From a checkpoint of a small transformer trained on Wikipedia.
Architecture: RMSNorm before each block, rotary positions, no biases in attention or MLP, untied embeddings.
Training: a variant of Adam for these matrices, 120M tokens.
Each number is 500 + 50 x the weight over the matrix's rms, rounded and kept within 0 to 999. Layers, rows and columns count from 0. Numbers have three digits each.

# gate: layer 4 MLP gate, 320x128, rms 0.13, rows 150-184, columns 0-127
# up: layer 4 MLP up, 320x128, rms 0.119, rows 150-184, columns 0-127
# down: layer 4 MLP down (transposed), 320x128, rms 0.118, rows 150-184, columns 0-127
gate150:395430497461538512456512505433497448485488547528550570446555522500490462484417621558551490463569568452532567462454531440384554532500553413494570464449578474504485421438446512476511488467452495512467501543489437518605515483425487574600496494537543466533558458588562522493521503491498465531461576480430490512508593500573403481537499450538521532514426533501539508462480454432446566445586
up150:466529515520650450571560460439480491450553499394471435510556484519424415518390465512509493466398423580497502532439525407491505460467466548430531566490497507569499432479518425517547446519562571446470514528500534448550536545543537523452455502455498349554497489509449506508478562516485543429449502454517456556445503452483482466514578462483496472409426477467496487498524494598479523458487
down150:488415475494432457487487544507452564573633450524550505391448476463474443474527597482500447433510464431557549499547510470470525522493513427455485481539472553608449522546499539499419441435487452462544581448436495483516518564504556590555566575644405456460436512570498441543513460502511482499465547573446540519483514466525557404445467474504480459453505438449471605501546537474478505553502
gate151:515476509651520549470484566568440398507506573545448518529452448393501514508451593569456380567557435421394494547479531519501543544588466554504475549550513492532496469641522514578457560479535474578531558545482481532549423505463474510599473562565592523499426468600414511574419494512560543546497459534406534636497517470511440560494593420504526481475520423582446475572507469460464477527432
up151:443486485507472485478490388432531577568446527551513526622457492487521429429416469587385490469541560484503451451536506560548489503399426406607506458456440482510472441452547567550430492511582447541454541510584560391545490497460558558460341599578431577505387606456455487526494474473543512467455463408517480519427519479436576560503509447495474556561461460534479470501503537458449434574522
down151:473562602401454440458546406507538554553525424508443541506516524564500447537510507547527473504508604603640415382538418433518467467517520480515471509444532474438525530474487528452493438574497528476398536455565544463593493464544481499463415377540438502470479420383424470442516534481394493429498473416529408479490440533394595419464486507447476572540455500541476433444542527466498541574621
gate152:497563527503528548476460554608433441480592487549490521479444483449512502505506505445502488498509535451432460402477496497507612470492473479479575518477593446495466474470533560545488556591547518467460439549506549464586497501460469451563534415480480531538574494490521489531491462454532547491499554471510510515478517481521528441481445489465452529477482565445486519503479468505453516570592
up152:514536450437464508462488537490487516531494411514503494515441515512528462521529436442463569487524521515516516445488463468527493446499446417537524532533466505458469526504519463510511595562569550521507447505520491520475550559444456491476443482532542555529433523557536444558511522563513507472537500451603463524545511461515545512510441480534444519481464477476478508519469464486500553435540
down152:465469498498472499545511503532480425504461560505475504571552576518507474501547536589527555476471542466473495547600422489509409532502479553550479534494390490498587538445447527457528537516496413514490510454476527552500491471451364535488516520458538465513546533515548508436539503488499505532495492499431470435494473551440507533525516513510507533530480437484458399536454577489487509491464
gate153:532505454460539477580499502472490529550527539476526448570504500511479552507498492456532498434537530519524463524513506604462488460575548542513502549501463504399526533551435547496491541538526485498559489518440464423543492486556521532533510513512428489542436509367460433483505579503551474474385448496608540527479514497481508487428516530497518432467507539534476512487451487544393492450479
up153:445498471502511514483464516504522426535517495487546493497494455494429561471511505586452444498506435570571522578498486490493444512490508527561454456482468506548518472495578481460480551483464515458491478534480452512537469458533474528429514448538530397516480437510539520492584557466461475496448465501503508519521389498510479520444480580497486493443541476583456447519563486512494379493502
down153:532521512506487477495562461465490451495509479508505458509519547496465544552418535438426667515488523522536493528462451486461595509511532534467535450511494455495442434571482430425573465505438526519450485517452525469514435430439479436476477528511537537468514531517524444478471492500582498481508521545504522454529536496510558539566511424483578483471563493423523490458491588448534486545520
gate154:506490546530523448464532558517506477534550508472506459506399455511496547537496598549491497520489449547540483449520493544548410546516472551419507420446552531532465332527497582497505438523567538515504545526497500492406502530518498525478518504472512457450520471518482557509544494392552506480412542427543472466482468498478448495501534470526487586475547456504451516455498556504564494456513
up154:454498464530525580499570583507483608521503482539570456516442477483464561498539563503634501498494565518563467466528477559468422535483511504454471454453503551466530432415503501498493435517526551501514519544494520506464459500443421486529560452456558493493562417490396524470513502484457521492496551530496490488502463477516517506511476560477500550525486450553531505563528526511540435501552
down154:542520541495461498466500463528425500521499499435543455451473537493487492394505501524581552438488563530515501488493557483505536451529467459487491515519507515464535495504516516480506517496558440545506549475528526540529451504519526512472557466511450474533500443485455480467599442551503490443459437526519442468449479499486555545530415541527520540522531479511480558540421441443560599508495
gate155:559488492486469504490479600516484494505433507477540521474477511488510536525569546445522489534541606501467493560498508428491575478540502460543532543515518456503469563494496517476476499522459474505523540518459435526432506529504491466409505473513409554522477472492457483532449515508490561540556459584499503524463602456494557471511508485420506511471561576498420485466543461465522508568563
up155:526575462511457498498452525535585524510472406496513521527459549488541479533525487505544485501493496535545412497500491549430527547459552487535474524492543459486436429418498607478565477507492493499535478539536514405457511519444545530465550553487431458529554583469485458554533484529558557467566569534492498473449547552513499559519456502469533478515602510451560441527494440556500439560478
down155:531453490508507488441513553505429533510507482547403552525432472551480436468453523515618415520426536452467523541547582531563445477525504529534424484505455506477480474557486494527562448412515450486460537474535476512482505520490485524495454498404487511499456486530482516461475506453458542479476517488496465423510456524467587475464498509476527472490476451442500541505555481424433441480520
gate156:478463519526576548451497521518451476550525594568482514548492521531490448502572466461564478505528462521501434396516500467505543442512505529623526546512581576450511509428434513560479547539551522531513442537538536572506476483485547510494455510507450560503528515417512479558479494439467525465531566491511520498460518467514528479575521467520470470514539495499531498448489533460444513485493
up156:591429515534495484485484474488523544418481489526554516517486528493533497510544472545439518492490453514496476470582469522507501531475539493510559493524474499465533469631419551518530549457436510518539539471476527486578476546493497536541452542501482518500494586527477520478488499450478520523505518567465484555537500573434503431466427523499528504514421452430387543524484509480528504515559
down156:507476461546515471408567521541454525487509538550494504472460527387554563461537514510512445396537471477522461486476703457465454511518452506480492516467517465475554482444500453535453585519523532502568495498489465477469527444444516490544522486434492469480461432481465495469503478474413548482506557479486533531416527461525497450451529530447561477459528556517427549510503548465510427505547
gate157:574503571493547463577532446455445481445532510462483476500454463563470481499538464525472446450504499537438563465441551483532526497472485490481519515472484574547478458455532473516495484542503382474458522528482540528529503553459406525538492415469542403529469496577492527468543578448511567487487523464566549487521479447438445444460500453529553426468498435536481430502430518443526480540522
up157:495463490521563430510504438523435477507468554531529515485517467518431506457422530511551492491466428531483449538586526520502529564461518467544528527531590420446526422502507411503468520522547543495449525561463474506613480555499500530516491479472498458482472550507456427496493502435420512486543493474474502502636379485514456450583458536541504536573439515518525521536554515364490568487604
down157:402452600633542493475510505497463518557552477464550487545436446498458423464492403476528531563485494461493481498483532546481495552486542572562443514495411486589458508432516511565461450519478464519508517513515563524496610496490480474519510484572423464501426510486411461463555456579534466479443504513454479522538458482477547498453465491521557446478470509481514534493516350482532473518462
gate158:530521517506590510442456444442533427528545472479539447464470485513558424549514477552464480433458566453441415532459501555524485497559474535465514454475517490666369526507480511361430564485495539431503507478525435565447534493521525483525546589531540501436443440528529523397454442510502490471580466526532504539514496580506519477494535556475505505421473530419505457540540492596498493445530
up158:500497435487496541501534526538549528488571489439532567469543496505585478500524618501450490528485535473526453455535464474564528468566499436559536482477467433487476465599452483434435508515488424509468565495438515439491494578559479449502491603499516553481365437516547584512455437456544500513498528541527541469532512551448570457563440537433490533425510572475523496505572520551441435605501
down158:484441482533518475433414410475471531469482488421501667565484503487499459411446519515567563497494481467566437443445538504518516491456477546510470480522459506518520538495475534379473493571583519505410588448510495460545574421592476521539494502482463489515509504524412526519473475436476392480603501486514449438551549539484628506504497523480473539478471489588435462524457530523407553564534
gate159:489488517475469540461513480479547494500478457541490469503534529473487451516493452535549510493527501462515484505493526508487544442490518546574498600487502484482452480495466454466510523481537468577519501553569494427448530445489513487471518497492433607566525511489452497539442444543551462484475518503536452468571625579485493537506451512500559506528488509554469499485581503507500525463433
up159:472530502538479481495519404600484493478537553511492445586465507475465504486541535526489544573499525458455468497485521506507524592478581388505546406561552437489534457507525559496476496513503503532468574511557470475484494495487462428493553511411512489458444564460497519501508527512532514584506499495462420524562474511481464469557462539518514502502502522509531484464516457522529517536540
down159:482490507467483520496593477521491507469465449539550516528529478444479496542508508510467396426504519516507481522496487523471498537452494540524468501458461583471525485498512466441507506500427587512452469550536484460408452497390545419496493495501488433459547520476503527493473409486454495479559543510462543532419482482486500399457494485451499488428513433504500479520445568546440478537543
gate160:498505458502448472500477514466452490539500472478443453534493417492559482501558500428475496502493439541516531514569462446538548467556452506492591496415591456446522540425518522527438462489595497530488470556536476550563535435486479491577497533515511439483407441540501437453502450513417425454596560554492381537510467469493480516546445466618480534520501488478482519496474429526415426445558
up160:472507476524547429514497473516508524505540500484515504452514526486509525534466529527437455556564467469502447510442536553478520587463474533517425468521506437542532539512450469478521518473476547468521462529420534478439452575485486547454506513467500493473518496464494445482531547473546560491457505476451518533478583563529513549472503485499554506499545519520512477506508532443538501467464
down160:497512455450470534518496543485485488509480498530481462574474451491540530523547577429412456535502474525513479461541450451412577534515527522504473515500546427512538558471480511542541482513524484504551494531433501526498465546490520580511524512481527442464536414576508420503511513485424434412483503473501537552480473503619500517484465510569480510508530493488496585462491553501514504514515
gate161:450452468462473458568460445540436511444532485479536491443508546432531552534464545596489456543527426430450552539418509522520454457451520434408476532544446510501471525529553519472516549557497472555568493541554502447478583570543495393423569493535521502558435454601381498469520515482501488479530482548479503478495504452549499550555492531519553492511479546533410437465443564555481465519439
up161:509472490478485349565523452370549576550457483569451479537461476452507513484526533517384476511572529523452538535540547465547527533476458424534495424503494467464627495503506465498476475479491435574449439454464530554553502508367408440503460507537469595566467587471530513485556418464493529469501513453470494592395506468446485526498497452470467569541485523478465461520562448439505468423555
down161:470486464433483501444585509489478482447437470483520453498467419601420420585487419496500561359437533491568466394467418574465503526483512491502508473485455554484633551493428530485509399472495480499534504430489506442535566529479462530432473552605437540503485546513463578534475448547465485462504474515421470470509512491560447508552521463563535547533563592562514488465509551471550563473560
gate162:497555497552565492451479524426523548494472482477531482576470473592484448575487424623430496476434464497507498569550555503514493538462475528506520497561477544585502508562501477466489507543486498477546452488490557454540483426509474448535504527455494431381487550480510511587480503486545447518509485520488498537485456503604465496510571525561481420472485508465504495527524562502492440482568
up162:573604453473452549507516602562460522465574468625549607532546510490541521466559554552498482491570545505535467518544489450491454529543468482593510579596544528455458498536460452545434459401419445519533518483515492489447497495572549512528559471494512486474512551494435586508471458504508492470522517480531448531484551510475488502548495479431525515514563503560555543515517491591521533566588
down162:547497475494393542459447539540419593553524524465542607497501516441526523513500520506531472496536524482552493421477466517495501559491425516512465497533536470498452530451576527398482502502513615425447468502500456547514535456525529525442524442470468566564474453438487517454525483553542482530565527535511512515535579498477436488563422509428472590431574458658502597528545537500505521460505
gate163:455541466515521582488517429509599483539508458427610398458494394563528516486521471493430357550500453504547463451412560442530512579430456464542503453525434496545565499568447482486543437479392517531500531552545459614615556439555470412523490533619522518541436519521511528477436404499482507476556517516507484486509460573498502552495439571489511526469457509523473500543555425543498455430492
up163:525392510511536447493474546503425418492503613594413576547543548485491432474490504530601470471468467486452551465578488592457511465606605530461485537453545570480470465504553449549510660486627467486518465472427480424433486527459492609505523409407467504472506479453453537559533593472526538561446488501525468522465522420556509355528489451471535511559541559569529435453460548436478519573494
down163:506527564522552490446723635503423505489456480495494494511448557512471598530475494506472485534486490554435476527477616404495560492487556544435437553493580517492501490524490520426450477457482544463544560486478599480438490507471496529478491518508540478500514569530540431558471502445474576222451525495532566535517453504597477519555518478526559522455541453513494496489452440559518463492490
gate164:543425483611495450375474604530487485494499574561457518529536476522574491531571501442494420504516595453533617489557500484527522565432486593443505558459472570465458454525436503506505462379550485568418568456396515575577509464488516619570528585486397572493548389546441499524406474521512554513541549531446553456490562435547542477548437534500540571604450493431478496511437490460466435466673
up164:522509570510502483511538496495521577465582620561491532485509557504516576525410513475565478488470562555479567471441521456482520471372570503473470564531421578481502496479510543557441440424504438550509541441433525529494442413479619565519545477402417512454572520574493549459436497540509482500400443485498591422464503540503486383475408504472489554544515430455476523538497409515617493503543
down164:437556497475538477498446514488470470461551511520541516538545534487489535547533453491518669517578457548528535551516353538547445443531527524550507458497566543470424460441549403450433459585526658538441611510497501444397420493531461460496475463566531535487506596478450592460511490497495473521460449457466505411459521549468582503472479528523443509520500493508625517503485446528455512471466
gate165:559517448572448450476518412531466493467499517553559454573392462465604451558494427562416488575589442471587485496484454551487523561439477519517440508528407488580412522471472443426561426427469521551488488490557470445521480563434564444430438518535516511517421433572427503406376486482477402504575430435469550567499474520387626554477469478578509545438484446544524518528425505588507376543460
up165:463623555560478462441517584477601473567373562413554473488458512475510527492515489460538491395429573543475610516417524506436585519402472535508540575537622504535490536472554482543561487536499502476449484595513489494580507529492459441541572494493539546478470553434582480517508575566509530499542439496460493468450601396545378578392524491402535476555445536488457500545548415462466536537565
down165:480579358464470467510587571516430441441561580478507503442479497563432500484467459544460423515468595585601496529441376494452486487495448575511502472449555423537471497529506492531531496510473512489514400548481539455557495465340475524483492522537511496534522452519595411484460483417489362443481462511487490393535467517543469374551519511546597531485581517495497589581498475439502442515516
gate166:466506555484498449502510439538504458504543535496471533463465485498467511478525528504577493467437613467507442564517493528549517495518488478485468526530477461513554478472462552490444470551484515494499522528455484544494497547530487520507493512545469509469526470569437495494522520516485435508430510549473515472548466493494481507520514484499502530511477482558542517550530543496516507522510
up166:496530492533456515419511451484459505508491485467537545542474477457534457495496453478501543511556498522637531538532522480516571467539518485482515522487521506460497486529529405524457494485485480499492471515502553516507501527513506495531500514576570598479462521449518566546583511509524477489497482524545526543519462533487550547499465529613491444470527463557479567460492445533480488469501
down166:520526542425517542492433498510514553547452468511528480477519480542465553469498506512492474503485514498520441456535482478539448502488503487496460497448465520501523501501441458493500434517484533501566474468533461495484518505496507502473484439460541518523494521503536494511429480542588592448503446443537429449492537528521515502519517505484511542496480460470486357557508576531469521466548
gate167:486501525493528538505472509517565527508454534561482590523538511521539640535579555483485503544497561437494507545578503483421564615490532508488416518519527458547504467538561510428483466423469556531475510417487479517508500550540456538492499475532507449501563486608545527470413501468459551551439590559471571475472518525478596538486484502494508450465459587486519487416492515429495418498517
up167:463490550516590511418504476516479481386527532498461536497545427511480448515441552449525524494463526425550477497499531531613455514545588612458507511501599479491506463580527463537472556443412504485517488509490543483487469501498507529490457584458508546410469506455466569511517513401556580525415520556433455504569533511458499477454521430526488573474512552510574493534495508445478514535461
down167:449485501476585509488504537508536528506439520578481510490457438530487436462526547545434606467450506405567418486455439483567481466559568549480554483502555407489447566528561413536494523479532453443535472479503454503516465450477469493494505543506491440472553464505465507475456530449524556543459466581462554480534377560566532574413525451562499564437557537436557503493512538473481519569463
gate168:580518474549628581528519549516520504548407523428506425476454397514467469526542458510464414470432442479437569576491507562537544412577531532551398537534539507575442584522468542456451488508471484443584586401511453533342528550470427503465531498542526438514534407448444568483472550525533531524484394471442595441476529576498625583517483550496614493507462500484497555507504441459534430422515
up168:464405588440595535591482544554480410441541478485529437508580453435473549492421577518530491445474506458439605586424471594561531517519536503474540472429582547393533578558398458497544523463471475439546555392450416490388541585483430509441560530494503557501493468551506481542440545580527454525556433548463490504531592483459544505550568583493464505528520419582512491525570411407555553441463
down168:399451550579506494468380483517483507541637510538558466440458505498471467405427533477572509401549505430489481415499496448409535565533555457488521601496473459498590485491470530533543480514489504345516545436336447521535549502479590497485453519498505499559520475541564549490587539429622514313507491478497561554506514578579517504435487512441531522609529435498624478470610425551536476453552
gate169:526489435494510444495544485517506593502530479484481494524469515500508478501532558564471488456565527509521545435486510565514565482528563576503514504510482534548440446462432546451455541483442494483445484469536414498538498510487497482515518549446508568509462517608511523493454453439523496511595483591456535537494486472533466491525464533455543592559491509459526579553483504535438458540585
up169:499486453494425623483522495522514464510547499492485591461494473526468505492511483535384521570511588520519468501584501491557496478437441495478543461530477551516514502512517480562456496485486526491541459527496408505486509490487491434514470468590557492478498508482502516483534500527467474428467555452527543397519480569526522578524532463451509547560595490483519511533444568530529474563541
down169:477477538511477520489572489483471450428431454518494499527589479546511559456505421471453519507473509494580447579560545516529511488518464448513520483457480506511530542481506495504569456530518449533487559563569500479511454594453533537472399485523531447454519484500424437453524512505543477445552536540521500567477484576447533505489421541433471570519571506484491532472489465447553469439479
gate170:463513534505498569437516440454506422450605515585522511492527473438491472526497547521443501525588513424572445488434511439443516491507577563491526421529459526564548423497498411534469515536526447470468559477414559492516522449546516471551480541489537438549417511477495444502453522389483498443479573460531482510487547572496465464550522496542454471354453525505576517516379553564435499318481
up170:462641450614514554586429571575504507466551483564534406445429512523477522514542444556467439501518455469558375452443463554449512492539532493609526516493628486564465522470616522462513529550471473433549382473501629469450465452506434495451518451494458542483514523505605555544456512433647503510561614499559396512472480483527478524477503579416507460418513570510441491509502460513453430451543
down170:487594493500487558462410488500510430455535463467475508373505577439607616507525554472543626579548449504502431491452405461423593550590538486477521554497595489527596435541450498487530445494462440428434534530469525397442497533520473547500536533481540434548535549463489458606503513462554550562557601503494460564516513553504445520551523525514405466483502463534594431490483497475480414441424
gate171:443490558515546537447557504522575515455630543568539503487550485541480546504519491514517529485515535508397396442568478540449520493468592599560516472462481500505525411491474546526488581524496487496549496557511523504485466554490469558486469489479470513468513535488518586486505419507463421473555480477524509479512519458480405470582504538521523522530483426572517512518546492570483371534484
up171:539531510556433463546500525518601460456516563547518502471475479494480545531519478439304516475454509525666545543531471499574538525527482407451545439550545440518464487498504513483477466465470493492507482507553515485485471501497452522518512533540562509497442550492486462488525505489490524458490492464506471436454508529547481564570620414453538483503408556498515427488467553435481452502593
down171:574575450532422468501543422502532387416496521497579449539458456528511455517489392504545530549506534566504540555449517426481521546532460465535475474496430465486533586479535584490487549449461476472424497415542480462472445439519441461485498444474589471501456486527496561469585472504547452410472502496478555508533520546449477453510511589449536551456565486575539431556476465502437476510503
gate172:521487495501550449621542567496534520527583535433484453510566467546525547525475414661411490486535477543514554456479475446493505553454559609530471531519493575514489540673532421455469553523472480502513411534456499554526520534472498466516499513550497565436430569475521555462421410458638449539460397474510456513472422531506510548424497520520520562476491540515456504480512557541561400445516
up172:458499555544499473596487462525552541546511524505462440608474520486470448507554529427560475483539508500429491425484483485520503435477548568520504590503458453476429470549500510564428561515493467524523433558495460478534494475470472567519568527436501409478507532380479486483522477453435546491559573469464500469540422504450375490489525579531485495465503439497540475432518469564398502565462
down172:526487478487455516494463535533423527564554486452463477482491520590491488491485510515545540491482469563453468466464430538483449535428530592483523515561586467532477493595630476456486534448498470515516578524495536476533525502591493543576494382498536502534515494575522440543447418469529551437500462434541522515508457497625585523556548542497578431521518438463450480492545410422451538479530
gate173:618532506552555469513518523552481468472573505463519461515452460549485532545579486538379514448482558562468500597418508547568432531432495501431475409456506486520527520562493523414554524493461537396435487491467510403537473558409540450415483473520495479457511457557522575454435610564470588499538473397493407557459524509475594595439449450508506394410563501466563466584451483500472449478427
up173:456438527582574513418491470579471460407664407533439457504403506567429522477535506544509480502585563598467490481523474477561449487507524539488489525495410577569557536576536480479497589428419485449434493510555511399539540567518517584523473422549465478475598508562525550469508563602477607554528520472576456579522498547477558502526443427482541435442523425563517491551431512519483477460465
down173:627559522523480529540459446477430444473564415452494523543484502512517562455530476472499696451504517587453613506405437494620473465476528458501489521535498476405469417592479520501448592449481519444478571519439465469436487499537524536488423542338570492512504490582478544452463446455495556457532512550576574478502504554450504527471488462567469501562480478556494558490497546477472475545518
gate174:465484488534565492447573491498412428398446401533465515498504388506562470479435500518613506464601459495469529544445530509532501501526413551537513567448470550457490479430540539516510474510515505562570516568557457533588536491481478541496527512539538480504420405530384418631562547568539469525484501558470485507413405381551393487507537529543510493529485388542521432473455469434452603374403
up174:555550476559558485463548630543554486500586660452601445510450498671398476518556507560478432543482550395371492488477499469447505475572541564594549464547508509492496512627499512512463539564485494534477510470470465522480524503556457428473535424535497529448429544518539585405406451557495575577565483520463501457548497530478495415548474509513514583488488600424441488494488584460568525561516
down174:470521466562466518498563597545441504517481525506489400524522474584537517501529484501454486543554429523501515531498641399494478567528536543458486471504408446518438464470527458492589546517597500457503399600518443505364467583486517465490543487558515475547508578521575533512472484551498563303464538554481633472392464466482415613564532544550599491475540458490513378544438452441492574470602
gate175:558458467592516555453492487587401478417483474580578590579440510524551523483492485558473463459531539479574418511492501536425471498509479572491571402463562523441546428453453520545511522514530504541554574559431469443477448502479421494469486483519472618466488524553445489566520532414528485471455630640594462479485519510506335492467437456499620490523566519423493488395431632432468460561553
up175:385581424545452506540460461541507528512569442560494490534479472529548494466587563499483439637488478495491474513513587474503546573522450430514561488560463437499574479486512399530523518525387456579452530470537591468541486393572542445626462450563445472454362657407601638442516498590394471518450518544525500369514436510486520545532600484498462484484457420699473496483556446500457482512564
down175:546483474520516518499495484561487476523439438508505516469511582558492642605535431502446554412536567507546451513486412335538520488556560504428522479422566529461500463471496491483476522523539545472516496511507514437497520559561491438434507564578531482506512450447469450537581464460502532163438512559585475531573464505570445434572499489540568533472636523471474566446531557476502432549509
gate176:498420344480536368518509454480497541464545562535453450480458352536545476628488482571527509494512413442522555530441529469582450510463485470436520504530655434474505508506474467478499452464435552542484479508599527514519463486555478473477569485450466523587550464587485502474483507499475522524552455517482492596586544443516566522539424558527502522537516528558503530490476399532542473470489
up176:452559578521524542455456539575483445550430574453447534488486540367481531504519487375438394566517522522473422459547514519370554484572507564534559477473458500554564510438481500532519541475617438454558530530377486562550611520463532552546488537545530455480422502516495471578470452448519488477421559509511483454437496528559431528433539428506590457447507401443569505429431541502447519488510
down176:490524497552497512441609572547511480525575587473447446511460451424491521567497576458442414652506502489418507442546586506536464450552498527569457506420538528531571611549473500557521579471478386581558586527441568604467582489504504506476663535492511501540450417542488388443420551495489541542473485500471568465505497469525420493379472425582509540538551525401481439393473494515418422521471
gate177:526431517486582523588571507508490494449540566554445485551466515435549531582487530546486415672529543517449597580448540521481567471528484474538448450495521565524448568559555503499482474465534455499543492433547507639610514434436442501542428535578458524469531446635445511569437389521458421468522470532510560585495415485549615507599423512508542456487496449517473467422533497464461460497534
up177:583420582441554568589494492507503513463552514554400511507489546528528544516446608491478545510517500499479617558492462559550563520514552483562400486521425586496404547455602481506528436551581498477515470392564504594604508412426496551501350521477413463529530461530371511562459450568402408510608377437578511578502432455456621481537527489494516443494542425516441513448536497476524456503490
down177:442437577550449509589404479558525501427436493437551444452538646513510540456441582489456520536499542537515491515387322526511511523516574535486499592528507528509474429454517557500428442553462537407497493388544463528584508551498507578500464503410427486543565437490355494497503458526482392421506459521512410531428431538472500495537467497435468406589426462441475560454469485563530584442487
gate178:466483476512500526475478572489516483457483483473501505545526424527513438479444564484577477480671514485527457512566499445534576501561479537494585539560509445524507464614515446524587526540465501537431490631470474495620476521570480454528450432524497496487524619457613497505446422451432458535628553516459511521547512495533464531541390469468519566522534498540535447481484504506504430519424
up178:470488520504449529410502427457570576621442461430527471431600520443561510522514488444620519477522532436428489472427480497449540505543513514516467657524474477555519561512495500424466507449496587545476544499566479588531486526514477484486449479482549453464463479424594529392458512568505511508487405466509495487498610475495514532484559549388563484553491428511487546459534415537517432508433
down178:501437418441536523556500538539441439493474493505468561520515538464458487526494595487549431393488457475523513525459442581599550378416395576472563475472488482443434540490518437464466488456540557508450498500511517473521465520451495425484541533452498500515528503517473601536487437467447472616465521524408537452503526490505643541518524460536408448487483481426514541463464587531429427530577
gate179:477530412499505343531525381417602533420469486527509514532513484541537472607480585570408533525559519446389573539504595488557477552461437533428545478548564465466513483537477441511460503403534517461512525527587496493461460489472451511510431517497424570548548457528482439491517548483497467510510518557441458650612564424599511549526462515455525562534505490512592429557554419437554546517627
up179:470490551499523583510501506584426464502502504454457447502452488468518529436539464419518428540485524555555436493448600497429459458480509514666516499450446490560455565493509514387492434522460457557489539517430531551497560574524516463490561473499658402487479494517498514593480474441486530497417460496517496527413427642477414469433536520558486317436495411504423505423415513576509550423374
down179:499486509521564490497667520601560480592541544459471470424456454453480494568492508360423346572512491495459530458582422511503432477583527451563465464424554455589486591474483490443472486516458454629495570450434527581486527429484507480550722524604490558515437530462454457384465500523594490547462429474530517506477514507472471497453571467526475542598518521491513494470491457519497354569433
gate180:486462434494524478532492485466544523476507507563420506466405436546584448665478594548499487512542449400517560503437501483557402537441518496443422495541582421434509491533442525525508423492498528485451516500612547519556407432556458471520501481534517518628538478536468532499447477452488510550588515568493489549590544472547456592569462416562506564546490482493530534560545529487523480535555
up180:506419420488484501510523491424525577469513464582474502457446514577577451618494549605520541481497456441506538489451460506573436487426517496441415494531549435418488450560455490531486415486480525514422497496620528467558360393547481457512498470515478534617528458495503560426472476529438521529623493519477510499588547466504469515564434412525450582538497526481500520583574575470519479580565
down180:411501490500451520518345446434472556432442432551513528524531526566530480406523462642616568406483483493530449520408447511506559505424453486487538515599447506439500408535459538528473440497486568419464416501617463415535420523517516484462278486437517493502544492503549550561476535512422482440492554546476467488517513543463532495577512529444540461431471438540507525555573516488573617463562
gate181:568469478482468451525483525538573497465528493557437532538472490534420602472464561530533442533579496485501474458564484489389600550536508532577477532535471487521502422519436384583345574538492469493462569509443466538475480467570535468577511570525465537459460507525479528543488493457481476574507511454528514643496489485544528487542529504410524542489499442577477525543561465568420452448515
up181:478478529577412561425493440501530380446477514508488546419477546382455532499518588471472523596621504423472498531552481467471553568534548462489518483461524461467542502497552481500526488451528504554493532479490521508490448585601512552465461522542577524595547507486483554506522484432530593487557453453492471506557520596468473531517552483519458453482570566517473562510512494466546529407457
down181:480572492522466445559503538465575397368477439507473482443546457488483465532443475522524535477487528558482534523518518471462489458543392526488502581526426518498591454467451482525503462477493520562532506478515500459522479462505528516492517485477493524532491539543446433571526549526427548520492556542482456512579433473382427415505526576595504516416464451414507566470459598414509509504455
gate182:441461481600643638545530538461433372448473511488584509490555431537427507472380479575466456482557531477388514449502608482479533550498558518352494576465488548590495423449598470528519496452529420549463506490535480478545530500516470435482453500569553446571544386494501578541478486531477560452466506509535509476481479484525427586508581507600522565396594447534528504571386440462506483465410
up182:481551512545475496538529494394493491519435464519514522504541462465455565503508556572502602508523562478509460493515445521426506474491467470466427578458530524475495435414510495564507553424501477398513459623498614427543399561429442468442362521459582395548605535493545551463607497420616387515482531426579462586543571536484470548492531454394538512604546487470550564517532491638563563568447
down182:631515509493492467422494457508595557483499523512449522450449568461520488499546570520490454524506588514524520479541379636498511541429451441514495398525590538512506564485417580542464446418436561521494614466478512440524470521457550488529529497521552483468540450456515458529522546505519470702495385521521510458529643559542547413515549512557497468581469532451448721507569501504505444540495
gate183:483483456464476572491544499506470508445485519457513586507501501422543503517507551464569468454598488475508482550533528528562541451504517504491497445449529554450494525537506586493531612523472500567577503548492496483498511476507418451494469481457525473485542431484542532470492498501447463515551506515477542524489500530497472546449498483501521520434520483502447493528486511532538498547564
up183:481499517529471493419504538514544510533507468505455501500441506494442438540513493519462532495492488537486500510485487514453512514502457510439437551508507378526503511512522434504540475497591528435523531434501480522484493484489438524632449416527518456504488535481488512496549515445476571488468482488521450434484535436496481547478549509431545432489511522465488483439410535575533470439486
down183:466452470521532374471502500466505515500508557537544506420544584498547453510470501513466501433560414531466507554515580587520465519503481452510488535501543435546491543531553524489521514469507455476464533439477443522511473518504531476501527540487506502497462463512534556497556463495513528546430490532578500534462536547519515470492531517539409451443514509456473523523517533500506522509541
gate184:491547492548565574551489527552567376578440486455585469528513515536454553514474483503447442600591471485467481435413530515549503602453507500500439446529438544572533634499535397500389521537526594527502532479488497542467516408462461505529550478578504431536509423525466436470426566512501469525400422498376477534557464516490482558436513536528583396493480524486448486495451578526512485425532
up184:455464500533535516563473521532507525532426537464552517587466508552432604500524487460434486612549535522515476542510446530505472587453420467459504395393574512435494546556421398548470491534532487532466537422565534482469409549427500549423511479514430517502572534411514461502495421430520495516422465470465490541607548478421533492503497473554482465560474386577462503425468503505499415519482
down184:459412490492484546458538492524524569446442386499455493517461450460435571495533473468470548517504522522582548388509451365549529540542521509502483460470578552449565464508473552584372505600572564439433514488418463547519527481510375534439519494416503530511475518564403408472472469522517426526549478458438461460548495505564528541425520544485486608491486529482479580538504546554571509406535